Each number is 128 + 24 x the weight over its row's rms, rounded and kept within 0 to 255. Layers, rows and columns count from 0. Numbers have three digits each. The size before them is the row's rms in percent of the matrix's.

# layer 3 MLP down (transposed), 320x128, rms 0.177, rows 211-247, columns 0-127
086:149103148133117098105139159131124148113146190087142120122101135154119133153166144169124088132142158136117127127169151129115136112171088108140117137103104095087089133102105130144110131122133151150076091105118121139126112104105091097097122167150163123117143125132141131108082115149152142081182132100150111150154137121119140161169140123117126195115091099142141159127129113113097103144128
097:166121111153173133176127134153075121111099116133142077162130134119146083139085123110106159120099150145100107112145128180112128110086166108134154105181135130070116123122110108131125139157111100112108159164135133132119101069165124128104114159101161117123127159130109110137131106119147107127116059150145139112120119125125160087136118129149101114119110126114152114119115118175125112111101
108:128157157133107124111106151106131129154145136113139134090143108167136103143191111110118107085089144132161135127118131127156155128153143087122099136116160142091178147146109109114115099143164152118099128144097117135145136098105150104095092139185133140161157139125132131145145093103125141073168147088120128157096118107100155150140074114101121152095083142123167106131115146120144159134145
102:117163128116112107090125144129145157113164098152115137101146133116145148163138169162109131159128093100129109101139112148185165131141115134134131140114072127147122144126136129107097152136135134122128126128126110148186161090154119101154109131122128185127163096105122130163080137134182142098129113108168161108108125147117144164166165146099139105116101113168154095140113171119150103093112
092:140152109138127138110129092154099102145118119097108104113112114092141154054118127074126168109101107100152145154125102127099109143121181165125139113160195089097109105125129095107131133099173132113126147133146151116137137131151104102148145097125090109112124152153161132120143123124126108205120108159121093109138155139108136109087137152092129124113127126090119116127149149106131135153099
103:159107096133162111107169071146142144136125144134112150131120147131159080119132109147112129139196158115148085120146128101089170125131106092160105165148126166100171142157126106117110124114141144134103182176124139100123110138126117125133089078145113116122142120121097133142113130165144113075136147108097142150113108108117117085119141107113147137128135109091115132149083117144167090106124
099:145136154129154121133086195102116131114118120108167116145131118115109159141088164178119154112118122147132135125126148134160130136125116124088128149101140115097126152121130163158136129137119130132159128130173157127146094116141157155157139109100170123144139115140140143158126116100101154221154132087154156126122166139116133129102082127180139170114105143077143145094141122106113139114162
098:131150132104118124155090129140112097102155135140142121120123171127111118085136125133091105145155149108117153095086147112103170140154147112141132128140131157155128064152075139157124112130134093152130114085136107149140108155117095130088117131171149201104136119145144111135117109163131092153095130125125078122149101124078141160131120109139141159123153154126082127121168126131168114100106
100:149089130135160111118147172128133109131077079143100131125163145118117153113113121134141123140124094095150140092085192145109137172146138088118129103093151116143105131162162137134094155113108136150101113075157102182127105151095182163140111145142135126088128120117125116107124151119142097174122129116087080112142164140114140103119146134119101125148143130110100161142114138113118143103141
102:126126116138136126111112166136109135123137107148133120122152120103118128129121117153136134094115135115109157100177103174107127113146153168112156075118121131085109084102139113144098114189123164095111162145142123111137109136152118146156153085149140116135145104190124096140107088112139155150137108107108167116143168122080120130087139150133095140113145169123128082143132120116163065132095
101:125117163137149123101113113138134112133127131168126127122120116147124116127134166158125131105123124104142102092061111145116138101140106130168162163126157143168116132109154116130130098183120091152125100151133154083101124149161153106103127126109107140127145133144131086133136099139161183156109160116057120140125116142109102112127179125127117100161113123099099157103110138161177094145176
107:147133092128104150119125090113136124118097136093124156139125144172191071167115160113136121167109151153124076135096118127133126158102139077114125146138156147162110129158078158081134103153148084112147149126114126164141139106124145124146085132096111123131122153141110107105140096145122107117104156142166102110158139179142124142096100113130160132133154112117083146121091147124125158134132
098:134114110123113132136099086082133121119122148163108132165122095122118100105133103078132093091118127097155115158125125106131128125195086119128075117138133146166158191130092138082114103123149145089117118140116157140111105143120137117171112136122117144139126087139132124143132115152143162101157136148110182133133129112108131102081159157127163151136116165116120103114164159133130111176153
106:154122139093097088128149110119104156144118094121096137120121131131096106126167150162133118145121100101110067159110132135141153148125155179095122125117102145158109089113130131146094137150155110050142149147125154091174121132126127154101138158154137066099116137081126134122088080144114168109108140150123158118098130128111114132122156103126108105119123135126102146142150154132144131125079
094:148157131158143147127097120131131125091096111161127135103102132100105102121110152126134196123123138103115091161121129163140128112162125128103058125141156135142152162136103100107121164146109122151144131128134210128139102129131153077082149097126107113154109129130096127112161137134116115185079130151116168119132132124155113115120133130090167135139136160104148122152159091115123146156122
100:143162181119120111090089154106145115098158103190131118163164151112115129150110109121095146101097154082124147113124088171125123138131127107097145137136131156109081129095146120117135109120102137152168078104144141124135138139099148093094152129075148129112161114131164122127164144120094132171111146145104096089122113132103095135179094107106119138126134145138123122154141137112123142090127
109:126126155114138114120154075133144150153104146140138120129133119140150117084142156130119145113124102156128116103119150078084135109149134134144114093137147111138133111126106123137162145170144117187115071097084118143131134158114131134118138133141094121141107108140100116132109151148164142214106128097113097107119110164159108172097127171156105141128153136149100101105167120167094112159154
087:170112138138152154146144125136149158086149122142145094156155139159122108115136138167115105108083107139145126126082139127124147103136090164116080117086115098123156159129145141133119116159114165091144163115128065149141159139162154124079102161117173105112104154111094119146126129107098124078112165135134135099132134117130127081108102130133120145143122140155113162157167106128130080109134
108:192097146133170133118143113156117162150106134137118140101131104109121159116118113131106129118099122113133098097148102145103098115114139181119156110166146140097081133114149115117102137128143114108127080123134142069133132154142102165120131117115147096128143119115147157131082133154121103167128131112126101122088086138145136126166181132156091123140083157130135107163158094135108083182112
097:134101098165182132147103124143113072148155098130099097153123151114097178100134150152130134128101170122147095134167104104136148134091134189110122156142121082078137117114123139160149138113110108126158136148150160126113083115108109118134152174173128134141071134159136137112130095145130100146114139110129121145159155119116098137121132158092128114097129124088102114170121146135120112153125
109:132151085155118108116147124129124160116159127151098126143147102098139105114148112150123087115129082095101108156109092103145126150097133100093125140164102122095084155150119165108095131086128118104082114187165134114157121133131140166140113088114137149100103138141087106130099092073142107163112109148114145082157151159112147117124118134095124137113133140126098112099163104134141149116100
107:127106141130159137115143087144125116141096132096112131131125123183113128150141119131133124134117131136132132127092131096101135109113130129172127127138171164117132140100168129120115133079155096096144187140123096096107139150125120149172112111150059117114108121147136090101135161149134117074144093068107182137146099108106115113080100156118160113129119102113127087144133144132174105132148
101:178143128134136124138122149119102109122124111161090118145167105105115116118154113137120145149168136150162145140122111179110146165140086170126146122134108128096127127119101108099172138090083116076121124107164143157127116127100148145166138134148138142112150162157098123126116115098110105167134074138118138090141166162139077102095114167134145126105109085119133145163143148149154140121081
100:102115130144106096137151140140153088106126139116158107123122138167150093130130118124162123138116148092098173127116134130150161115140107123137119151145137134133161124140123150118132121090129118123118168185091106132161115188136173173133125098117103133106127146140121168162144124162086159077137124093143170161094131083144101136113134144154182085130140125112145108154141150074125115159111
097:116114119144149135117137112150110130114144155137144089151126148185131112113113157125124145116175153154140107087146123082121162081127127128167091105106137160182107138153102140127135129139144115123094153109089087158119145130116134148155109139126121133093119146099174104130075118137132156074139130078156165119081104149106125145155118103100160141136121093118099120097115142135122127107180
096:190108162170127099111137151102132144136151133122138115102125140174104103165132113082137128141113136124118126128112106137141096158108123103113079166127125133128098135148077175154064092119151109116134136160145122121117148118108113094142095168120152143117129120129125137143133137127136088086122135128150134084120125123138094153110130084112158196094167157160135141128118120152102100111168
105:146106118141154154148164104089139143138098134168129104130149154123106152167125099093119069157108144129157078123129113141133126138116106162159120100140114153156170127136124125129113090103119117153126136115148098140157122079134073116119102146132134082118134153102141102155086122135145126065110144127137127164145168163109143126104135105105158088139171122140144140158126104139142097093086
090:150051142140113155121164103117163153113172132136151121104092172167134083179126086112109149137113114156171146160130174155147119092147102130138068129105116148159109126149136142143130102146141151107169146090105120136137142174143104111070130129143158159138104118153109082116131136142118125101124113109165114137098106136127118178121136143106132122123130145136133139103148131124137140125139
105:089122122104108138106114151146108135118154155119151136141136114115156121153119178139117131121147144127093132124184109133128111136146169156113109140108117137154084164132129151099140114134091121133121118145118124113124109146055128114145144102159073122077165129176113106159096103119155145107155126079129149130158151138109083156145159135102151118124137161120192079107111119122086133141108
097:111139115121133151104147151119151129150132116087150111099122089142093134167166131138127121137165141102086138120173117128119146132126091176102140108098082078098143141128128128113165111103154121135091075127100093194139137151076124114133139153113147119148143112126171114132142119132115150089176125107147152160112113123129122151113151123167088121143102094125096156121139131118089118140087
106:144138113172146122115153121108102143102114108186135094146121140157138103081128112163142103127123079147172108112144084154114118144165176137122123136111079158125134152093123119116144158073124137147098113111137130138134070134119125134110126150138159149105139131126112131139092094131117093118108123127103124091106137097134141122118160171135177137159105080112112073156164126134104158116113
085:140098155129124103142152169112127174117111139097147115131140140114092104150121099101116113100139097126099101128102149101164129107101093126123142136120151183114123144099130107118170155129140103112137091134101080140124165181117119139134155124117159142138075140069145149141150125169125104183148162159152148127145118115116154093105114122159126144153098125150123160146176096112101131126162
086:142102117106113138152162154152099147151137125146153136127095143090130120053126087075112101157146122106124120140128136105091123121124157199127127127153094091135104113069145145094154107074179102106147133139137123118115112120138120116100158135128122108140121152137142133135144129138137095203165105124133132143139133150127167129118125133071136117118120122127120164118170138135132119163105
107:181111149133148127182130117124164144120053097170135126098142105124097108117162105118122163108147083122133111124166118106117147152144110147128183147131113140106172079138136145129128124124116122130136128150134108096115115132166120128084126157112118121128074117133118151121136114167139174087152075151134095156164162105140106124097157142086111139107129147108130134103136131100123095120127
105:149102120138134120152146118121087097159102140134161141112104117117093122166112140129107126122155179122102130099159124109140153111140117099091110159119161115128134154165140143117154111107120137192109143112130075138122124103109107110147112150124137125148133118113139122110122129116156160150142157102111137132173142094147137137127163180083191152115125139149113116153118171054093080123156
097:142145148155131119110092125169135125154116099098093120107061106117182100140145150120121117128116115110117147130163094186085147138083128141118139119120117134091096141122152147145121127127128143117127125108126136092146153080127128106104102094112144146115150136136138179122160160100121122107126147133123146110097141144149129119091141218093146131131163112108122170107151167136109090125106
095:103163143160111147125080162142139158095123116106122110140177125134097130142144141108161115121133106119142101133115141107109097139138113157068130113132130136120144143150124099111133117128137127120135133098136174117112158136083135133111105119084141146108093144137132154131223143153136143169172156200142133096124125143162122103099130092168139116149134140142152156120122119074119143147135
# layer 3 MLP gate, 320x128, rms 0.165, rows 212-247, columns 0-127
111:117127154109139122172152171143121120112123168152163081129118143110107110117111155155184160144100111100102115082129105144117129114168131155063121124148125140137123148135154133120127135156119111138121112121119121110119097134115142153128159166157114154148127117127157166124139126156109133107095150178112135159134106069134128125156098131175139162134142100169138184117102148138096078158100
108:139136119141147118138124116089150131152098107132147101108109162146124171124099101150155076152147090131151139124140137170118118096136123157115132145133081150135136110140186159089125115150107136111110118121121163113124133079126092133075085136121127103139164133152084105141152106089075135108163128127160145116140145086119076098135141120119100111127115151154126151097083123142155127110085
098:130103100094082120121136120141183140152111087128128108128109135173106126094113088129154161113099122162138109142158145105124106113097117110128119133123114122129110146139097157099164151125122132145126149148174123124162085120151126131110160149072121143143124099149119151115157155108112134051133169132046141118098140125133147106125127122149099074116080108136133126125107119118160138129109
058:114098065133130157129153083120110081130138139103148099078100127091117131152104106102148146103120126101136130148131160126117093188098148089125154135156138095082106122151161091097099107113155133138172110121111079120123123113153102100129120085119092090143117124135148141118153157126139110151135099134082102115120146144134118137131127149113158118122146093074130140128130127112116145150079
111:155171114156134153144111112174160145100172092126177130104184162135107133126105169166146134117140126125095084119106093141084167131103109135080130153142134139151169166164127097126117131131160103177149107149115136130110097115146129082096128131102123130153149128126113118118131148162146097121144138110114158149101097118139149166172132119118120173177143126133132144106126137126142129113149
118:114126158118128127106082116128109138111112135104131148109124094116130115108118094143119095159155130081108102114138126169143153109114108093130106095135115117162141118128156129103141175101108114169124115123151144082128105145059102140101123128128128136194120145145130123128093186122163131137099105172114146140135139140155093150133118126151143065153098139154125152067138126156149112087113
093:113159103113123128115097151143124161156159124169116135140136139120146118145126135122118145131087087095182126167123086147106131141115095108100151115129104134100124115207134179071109142147139140124090152144120123124086118115113115117149144137177132104140099147150129114132129065090125101095133160177154127121109134114107113130159105141134136113112151150129121119099177155128134145085151
097:122140126151095105106137132123139127082177123090072156132161108123118129160113111173109109139146098163065086125144083100145134124138137136121171136103102129129193113089128093103151126166102135125137133109096147142109142128129124085119121156102102126162158095110137145100146115166146147149100155138137125160086121118121126157129140105135130148084121148111158117143133106085128151145098
095:139109125072108120180128112086120108145114125120109161138169130140110103088171135121120103141184110137128159147132126122140113134152121119194132106142100128105104158135101128093109120154130073113101164142112148192123121145165161122062143157167112101107115129101121151104131130105104118145129154124129140135145106133130128103143103120124177122125129171125132115140152131184126166124119
095:118099129143148101132136135096165113094135135122113147170127126140094167131140111126102117116135174119085095134129067141125161143119137108093113092151183101177145125149159182105091151148093133147123156134142112168167177132110135144132094112111136143130097133142138133147133136153136126114160100062126128129117128089139114102162108100156132120090104149102130101154113140135119168116103
094:151170139152106126140132108132155108147098120147143127130110120141135115139105095148096080099087101109115134144085102110122084131124130098140085116168123091126117139119126108147163184133120096175078172125084094149119131100143129108149105150118141118108103129093094135151119093114060128141120146150142121133157095163116113129140097150106161138124180129091147128154142115122098127104133
094:160139155123137162148166151136114125132152143120132139123094132139151126199091155150164123132095159119144105132112076135102123120103102141121112181105079104129095154128122101078101133126137093147124146124120153125119136139125081148176095131163163151118133118104107147118135172165166140114154156146105144155142160187135094119151131149103124132110160104128136142076108139131138147124131
095:123134110097137159167142116129130090090152093159139105092080148152149137159106108138132122125097153120140136091129109172125168176136116162136145179167064143148131120098135158078144111121135115171111124111132158106091103149097125115090140126118140159128152140176144121123184156123102121138136137114142134145123097102142105109104118118117167115111105091126142142110129090131100135124164
084:180133135111169151094096111183109153142119118142147160130127162149133156200135114152107151151111087086124143111140117138090121129168113118126107139129153095106131132142129116149160152141102138142131122123104148146135095156121157143114166121117117150135152168118140125137195148100145103132095144103133103140152146136167156080128128124150126111099134110082121151183143171136142129136162
092:142141100155139116065111155131102155092112125131132105146137106145134098141112095146116116144102122159153185128117101151101139094113144150137103149157075147141125144127117125111157113100132152087145170146131114144075109149131121110127078132122106150130141118101140126140068118112129103116157148121180134077122124119169115134121150160145172114139113184146084131115138145137144149113081
106:091133118114193132165160158184128134114131104156132151159147106115156100135137165122131103125129110184148123103140094111147133164129103155131166144151122133149138132138092141107121093118126161127141121136129093085131091120146139117150131139134120159110113162128164137140135125124140128075141107104179158116105155147158115114094141132155090062072144127149135119158134091095130123150112
083:147113118081142132130093126092111127143133077189125115117140142104114117130201111146105109158115107148109111148096125115110153108153130063091156086140173160080141148175115156127156113098113134120116155116138073111115160146134148081136140127096157092117135109124125082154102134127164154106100140136120131123124119150113125153104114108148124133145140124153127111161165142133146118111128
122:153088119147137153124116109094169143096123130124121134142132115192121102120070124130133134129103161105129147108157177113128153069138157147085113116114074112147102119111087156082143121155105152129140123170120143173151128078154091098112112118102109097102147166095105136162120131128150124134159138102149152122126147130132148124166111158133153112132158134139139088104111120171131127123130
091:129116111135121127134139112085124160102120118131115142143118109175091133134137143175095121119102130118101116111161132129087089115114114125148083144122082149149160136101116069126174124146132120080190171151126125121130069123125111129087147149166160134125127150125113118125146077143154128136095115111161118142134161090136120128134127138153068141117140136114136091148158143146108181099127
119:151115148139092132129110158122132160105162159108125171124129085157113153128159145150080122127126162131131107098151150115184155145131139122104183119143098136116160120146145098168095158115132132143123123104116126126134130121158138134143151109145150117123159117195144130116177107115170149136129113162148143155125148145084113150155148116108130094154064157073135113156088141095131124125135
109:095110136092137185121120149124114143162107140156105139132136122110146134127161111166124111150134129157132141120128120127118117122163130095147134136126149134074119149099130119150109141089118126124166143144168099081098154133137103119160111089123134127162129122106118137113105167091117097124162134071160165168104136127166081081107129136135118111133078159168168106120093170140168123109150
097:139096161128115134119125133155104151098153117125159136123076133158114090151137147124136140110099156133139123112145116132110132138117079159135147094121138100129123130139092121117137135185097106100164132127074116069139156095099160164133093131074156150149136115119103149126128145118082147137139093138187158135100136087113110086113145154179130168115140130118092125140119157093117126132125
107:099111136127140126141129162122101177099120131118122140110137079143135152143112109159111133125109132160116138092145098180199120153131141126153145108128098111143127128114184124132138112131095149136105115117122128127127058126138168099128082153114141130116105081135162107184159133128160115134119114159090171132129146074150093145120138122129139096119118087083170133103127129129126101148114
098:110119140084156158123144123094144185118129133135143128120171149153118117109154089137179124127154160111143164153153178148150179139130122112112127147139089097129126134152072138130104084111097130108145139080121132114102133133110144075144103132136171152125136096127101123142084115156102111126133131171115136137117086119127100115107154078140146095109119149109157159164139118140116112141095
104:170104165124126134138135113082129092115110144114093108142131159206069144125159127136100103133126142099147142117100136110129145129120106136068163153139110105147114140138110161143112131120106121135151128157124104155117115130091115093141097146134130148114088128103133145127138149166129145114166127158124126111090144100099147176100152093082161141150170158130125127137064150150107126117132
100:133164104133139142102132103112150135113160147154085102143188119154166133142107155128132106108141193152156103136109092154161075104114107131125159082094173154159157144138114158122109104131121142099101127086142144097091103110157159151129087157115114094130136113138115109107160113123138167100115172116165150098122118112147136146121180157135142128139120135123086135119126141131118121127130
101:129143135131125148130086126172128125096110100125138131149124146179132105162142127109108115095167117119122082089130175103141131138109118107117129202135119152141195160146142123105122156130117105154143165160118147118155149146119110115150117093129144164122085099114124136091156108123149105139122132133106132069133121189113104147127105121118066135166113145125155112146142152137148166106126
096:129092119126102187099082116157127168107129163130147124161099136132139135104115135155137151123143109148121190108131072126169125116109149147142114116122162140156114116107136181124139132117150108086150107122083129095128132134102168130107141073162085118096148155142130143142122144127134094126112124137181138131102124141161153153135148107107142091139098131150155136085116154177092120130119
101:142090131116145133181132152098107138095104122156114131152172136117106107128135150145116153147129175132151125116137112122113117098128100165162138156099118142143115141066117131087115162131100095128156124106113166107105134131107141106122082130109152141157142137133115137172142132155132131116147165144141172118057080126156107122115122126104062126151082101111168137112157116109114102151126
109:129126122162145132121131113104111126086104184128122096158156163156157151155144151132131086134141142104135109105124091110141191135133136103132149152103101136128145107147124143114163111149113155174105111153152152146132071140117098084118118108106142142175157172110175142138101078155160126140120120146121123129149122162147172120112162133122129119109078117133082075120132108111128144123126
086:158135148089151166126110112089097174120137130144127135106136112132119115114146133131132127138129133173107118155121180123117079095098108098112124150100155096075144165075119091147096132117126112138120147122129140141159152144180093137107134122145162144127174126101123110092116094124131142157129156144143132139143173102140119138188104132115130088110178156128113079147129138147121149083130
092:108084117120102083113127132098119147122130137135152143152135134115080110103177110134128127115106145170134074096096134118169159115136123134110155113165106163182181125128125143114100101127131131137116129171166167061144154139121149105109152139113125128134113126107149086134140148121172129108133164144129168148147088132148103128111124109077143094159124166156109112131159116117105120132152
104:100161139171148178136130126119110119126158122121122090173152116171100170123149126147143141141116133111150123132126141119091137101096104132152116159100103126139087088110129137059108137154125155127121109151090144104128094157068127137154113123149145127124129170122100171180105128105142170127138126121127144110083106132149102094149147075155130127107131132115088164129129115157103147150144
095:116101132124167170137124117179076144142148128154113150105110120097115125155099097137096120144104133078123098092127131131153151124114107104100117139159164093145111156145179144121123143141100127138113132133133102119107126114088102158140113188136115129143108111108151103169165096090159170147122144182114127142149110103173136111173132128111105108164155112146123135094133144084128117114154
084:134159156129161141141188130140127131149099167144140117141130091156112108123158109155097097094107127151121149111122176113148106102120098095125136156146146149178131158101137117151106122117111143076105154109144139130126122104140138141099132137150104152138148167121122145148102101175146114108128109118063081122136088084109129131184137153146145108115155119126084130156133141140163095168132
090:135154115097093180102102104107117143128107082095100119148114126114188121121152069118155098101115105135133157143157130109146146101135118082114134117098132153151184090105108123168126103140139106136128151121130126125114124112138182147127160094128138116116094121138091160141103111119106095132170137123120146147117123165124099091129131162148098162104136161109141105108104143149135180119166
# layer 3 MLP up, 320x128, rms 0.161, rows 212-247, columns 0-127
102:120098174157118109109137149115169130144186133139152101117143111148111117130113126146145103123083175080083100065108132156117115103131144171156112125116138136116099138167143111164130123162101154120141122080121152122122105102141100151137163124148118117135116126117150159158127113120129131103147164170089130175127112122111151085145132125154153175136182096117121138132171131148149118120142
106:163133137150124151135109150165121135142124088124130168152121113137149156139113150155126134129119068150124139131117115115147110104114143105104123156173136150131167152157171112125115085128143146091139109131092157112077137147185144165173136133129110135155138102134120099078118113105150145158134139123166153172100131113157131139148155112119091079125080108158147144124122122097126072164110
096:125104129136103103126117137160150149147102092155111089106102151125138137150133154152166103143136135096116104118093085123154124119092126122164149103103122118146107129124119154119100085110139134185137104139178113144162145105146126182139108106155119154110139072136146143136147156150132083126191164136070147120096106138112141155151148115115124119170112127126140102158157149125110109172141
071:130065138125118146178116134131119135091119130142155089107160127104081123131118126196149102150123131141127135092126153090144146149141126072148150131116110152130149122134137151100130037168126115164123115093115065116103101112085102157112094118123157120109167124116131109113113154099134148112128132124141147108138097127116130137142143092144159122128162116157123101139145093135133110129147
105:115123149139117172083134117111099142134118151125152134133109131170134126114121138140085102114087121160181123147111135092113116146137131170124180110149148130101116102125175119123130111129107153113134125138098137134109155097160107107135143134152116154101135119142115134120137094155094121076080114099087154136170097119133115134151081097108133170093125123129130105128192171137093140176097
114:117128086110144126182148141133132105155100087102101099136184131145106143140160157116157113116156172121167133153169141127161119155146119182114118126138083121098149118153111119100125149130160139121156097134093122152108113108115110062115101135128109161103106133144123146115144138142113111085108147128121128191100112097174140114142098119090130151165108137137130114134133103126120093167130
100:142121120110118091120175094135118115125113136103098184132110107107130133104139098128132133161150170109108163101138113178182089121135157118127113129162114123099094125116139126158128110068163131143125154114129120112154136150112105145157142130115121166089115122085126106158149131105104140101115128127131122153153120137081119095125073123112128141141179152126130133180094103153145192139134
100:130115146124103116108117156082121165107117138147167103135103150112108153149117123129137117117115141163117145124150151066159146071107140111077162102172134116107141126131098096131134129125112110120083127084173146110114139124125122108112158120112118175129172120163120129096153121163119146166143123122126135169095124117112185178122127084125162123112135125126082112102160146138157118145092
100:124137126126155124134118181117144118149129097149120126124164154138089121114089153147162127188131090109120185150118150118143111146135115180118097138136115129132100166116112142144079147134103131080146126102097127144122105084173156092117168108124120124094108120120180129150155115100126128083134114114106108132128131141105125161092108097110097131153101091098139180166144128130099117137138
098:118124145110155139122138169129111154124128138112149133101129158129116145112103135127149122129128113142101132125121146141130122120176113170144152156139131119125135135155131101164177111172078125161147097128115130142120126119154135109104144147116129186116149127098088100086131091151117144186091146134092127135112181129079117118153105103153153112190121149081132089147106080113129114163177
099:165135142110147112092121144159133162145131142147139164145141116140151134127177169090129121108146093137124131174101150168142150136152105090100155135108130108152105131122127135157124139130118118114138125136172178112156115141110138142088091124118081185133150087131113109112133090115132157126157152108100084117111116067133125136125155101110157165118161155116128126135096152072080126134139
095:103084108156142149089126098127119118160164125097172111118149106141154130160140143133115157124100117133141112109103099119123146122130150094101148140129114131112127119149131148144184131102154165098119166174094096135120124139145132134136125133127152140085160107141151129119122122087119136141095184139155105123144191103213148097123138117109139135090125174145138104157084130155139146122131
100:095153109131090113150110127153112107105143144122156154094112090118173157156085121116124142126146150129170133043102128135075132104160097068117148152158099158106146146108179130105117093145126132178135139143127141129097144167140156130117131085141117155105145121159117111166126186143137118137148142124137123100121122112141135127128124129142166116158137179139155136122140124129127141101146
096:113151117105121124122131112141130117140124164123121094140121133153163125159105108108137076111145112085159171124173106127144130132106148140147129069115163103129146102144161144085151145149131146129111130159126096117162091102096170123165133144121126142105109158155150077142190118113165140103151145142160086132101110183120193151110138138124099105119101144141121158128105134132108135114143
101:159112128161142141149124128127132139094108129130109123151100151119144102090151176136134091122140108120114132148113124166120158147068142105092150114146107111106106140105128111117119173075128112120087138112116135125101134139096147141156131136203104100173122129098107143124172096150170116064137132135093105104108103161141131128130099104073103089112132105097137149107125095127127116129145
102:140096136179112146152148111118124138172134129107113127119151098148140110110145172141096125118122138178120111134095118120118098151102157080129136140180154131113129156124124099144137123159112089131122116109137083132129113128146116153136120156078132135127125122140107108182124115131144130132092146076083105132121122109186089134145091174151061137117161111163098109102127122150137124155087
086:128121137129114140121152129136150113156114125105148181163093121166115096156125128150130150113123141107112121110137152093116110087181112133152095165066078115146132107098131124155172117115101127143149138142162171093153136153132177159111123140136134132120104119118116125084146123143123129109105098141113133172146067137095081094152113150128129130116165148150073111134165117139122116163120
107:122120150129114132128096131146139121131114112146154131152104126108188118111133178118125120165113086145121174088111140136108082078119148089105106100114126099142108115116165069094146121142147136074162093167115066135142154122102092119105130144104101131143129127103081136122136146144133127122116117119152132101100138114104108166144125161150139081137132111137122166118087151092098122113119
098:115198131139097139127136094143147130162127119100166144136139121171140121147156114119094129124102089144164147132105141160111136111130125081114111152133132134146161156094138108042107100123183095136138146123113120114117134150151107159111179135097104161098148115124118139126104102088158160100117134151144118146144148115109130168154129166169102133154119120117160120147126128101102163114105
111:162116139117080185135143158124139164145177128124135134145130170135129144154159161100098149121129113144138123162117161152103105143164148164118155123108120144123151154078121082134131159154129157140088148107148123182142138119133074113164142169092125102130147108153139127059159146135131118117106161135118143140150109106121130154148109117135139133115098116091176106142139134119165108148110
107:169124125157123117087117086126170090096123100127089152103121136134124128108161117112091135134110119114147092121162110155123125129168119107095114143117116129136107149168128122107125108106056097140097134123120112160090132140132161135120089064152152134120122139140119167148118139088187117131127091134131145167116087115116133111078166142099158100136135141095151163102158111130148132115135
102:128141129094120154108096092139181177109158160068151138133113086167127113139092135132102125124118134131116082156114125084122146157140151073141138095144160158132119136125124125165122130173156121117137114156123154100122142111105118137105114131099113115112117108116142110134120152095097125177155181117117136142140104129147153106125176137144143152166100165103163140087127134109099125128178
096:129145080091123174097102134178089160107082132146110109157118114110120156165147106131109106147149103128175117085182133108130160140125120099110123165125112101144130166120118129129136089182141114152133128138142116113118122135119108117102149136116136181153136110136154131139110148123113147147141095135061078167115138136135163074120159141124109123095110145127115148171142120139155112116144
095:107111123135118103165123144174111098133133131164149148122126119106148115108108140132053150142100145175132074122123069122131124118122126163165130126135135139147122121122158144076126161117120111108123144161138102116120095136126116176107134149100129110104133156137130127135155140128151169097136104103094114157099150141146196113161084150151132133135124142188121124137120185138140117103166
093:092157156113131108124124086141143139113123087161175143127134092084129092106154109102168121118085111110114111140167115090166091124153114108139065159134117117108127138138122098160138121098119141135117124111167148128100118157141110093112136127134111119084114148117112093131144145084096075107101103130100094147180115104156118152163170122098110111159102140115141103140140139111122126113146
104:149136122200137170134103120120128146113098109113170124142124128095107115157144107110105058104085112147146135123150100131135145183084119147122117130122151097105177137088134140098128128135118161139123107088098114130127135102133099105122098182148164125146164156098121155107104082162153140113112133156170125160120148125114137156142152122098126126158133131132126159145119078109126104123125
089:124130147140127115158138085167131105128124137129190099132062113150132104133116158104119169166126144085096150144154119116068151111160108090096117141150116072125107105149141103118159123085107155118120147105092126091092126128139115097149134137138121135142116101142109132201136161128126138102109131118102124112129151114143142135166100159138173123147133103127091095139128105114110112135107
098:167129115153135093154102100122135098124178085160107131160108145111074103114102128133131133146098132091150131152135129177187130095145103099140110127153138141135161148097176127136172172137129122095144143164149135087094155136127097140145140164116146139157130122144102130088159147158131116137121147135064156110093120151159098123160096110130155140127150148122129134103115122111117133102114
111:107114153121168148108109104151138099094119162112102115146109176132109139122093148112159126139153127140117120123172134128138144102104135149127149132101117103109109131131123113147074107146129176172118176159147155104170155092132121128134136142183131122168112115117131119112081173116132133146086095136116069123118160105111143123115141130105125142105140167115091124117066122108141110135185
101:146121081120083144125107113106163087099156128108111131138145137130116156161129143140191138124140088143171132141113126113160131103129137089131161095112131130123115104161130179136105141144113154105136155095190103104124081144082136128153102119137129166149085127120123107113113136121208154126156115151097112097109117137121191146145135118155122117115112141138125112154140127111108122156143
097:151144154143123095132156149123110105116136134107133147130090135172163125093117167148095114151135118122118160121112088112137141165136179158172140116104155108124135119185174128171151085142133123143128072120103096116104150128137168123141136169098117090139103116116090191123171108128112139135113109070112128137125136172122132095128114133138121144126115107151121081109121145104127124160115
085:109130127140146112101128134135102150103152131142122111107126158150130095112176137129125146100110140128137074121107157129156095118134120103116133101151177172137189119174136106174063151111131158117173124108137136107137114149094166101103129167134091126154108186115116095111148139124148110135117165174098147111124105128153103097077132134125117140145104107134105153137159116141152098122122
108:116145150118147155140108127094120100139161114100152163140136094107088115148160132141120122119150142138170136126138194127135126134118163117130116118127148133134128174098169116115153143176144168144114129132126117142151147165098142146141108152139134081125145200116122062102154147182092134132130114129106136125118148152130102091164142130161136180181102113097158139121110123127125131144100
097:149112078119086115155116143104139132109138148166105154151133134135141097092101118123152142128132129088127168194149131094178119111170114101116130134137105127094132156141088122122099147127122131081120167100181115180186142121116136136107153108161136117138153103145140130129089163138130106111128149128106144162135180125148169129112134144103162134131112169117122120126095134113145150092105
098:126127116165189156099089099171117086122153140107089155101086126112118166139121119148110126101111138099132126129141136120108112122103118158119106148132106129164097108093163149151114092154125148099130144134124106163119070077176106113099117123151133103125165172191140132162134110122105114168122118170132127147154132126164146121114123120148135124139131107150079126110140124155145094147127
099:141168106129168134151087124152181124113144136150181132143149138153097129120129119146146127097116083134133151129140096135123108126148134121189155108105139092132113172166112103118131128165099137135132132086129101117118119120124145123101110106155111110106109145142089111093098109109152106111120086151104140160116132185151151083055101151143157160117152096121106117155094141111121119128133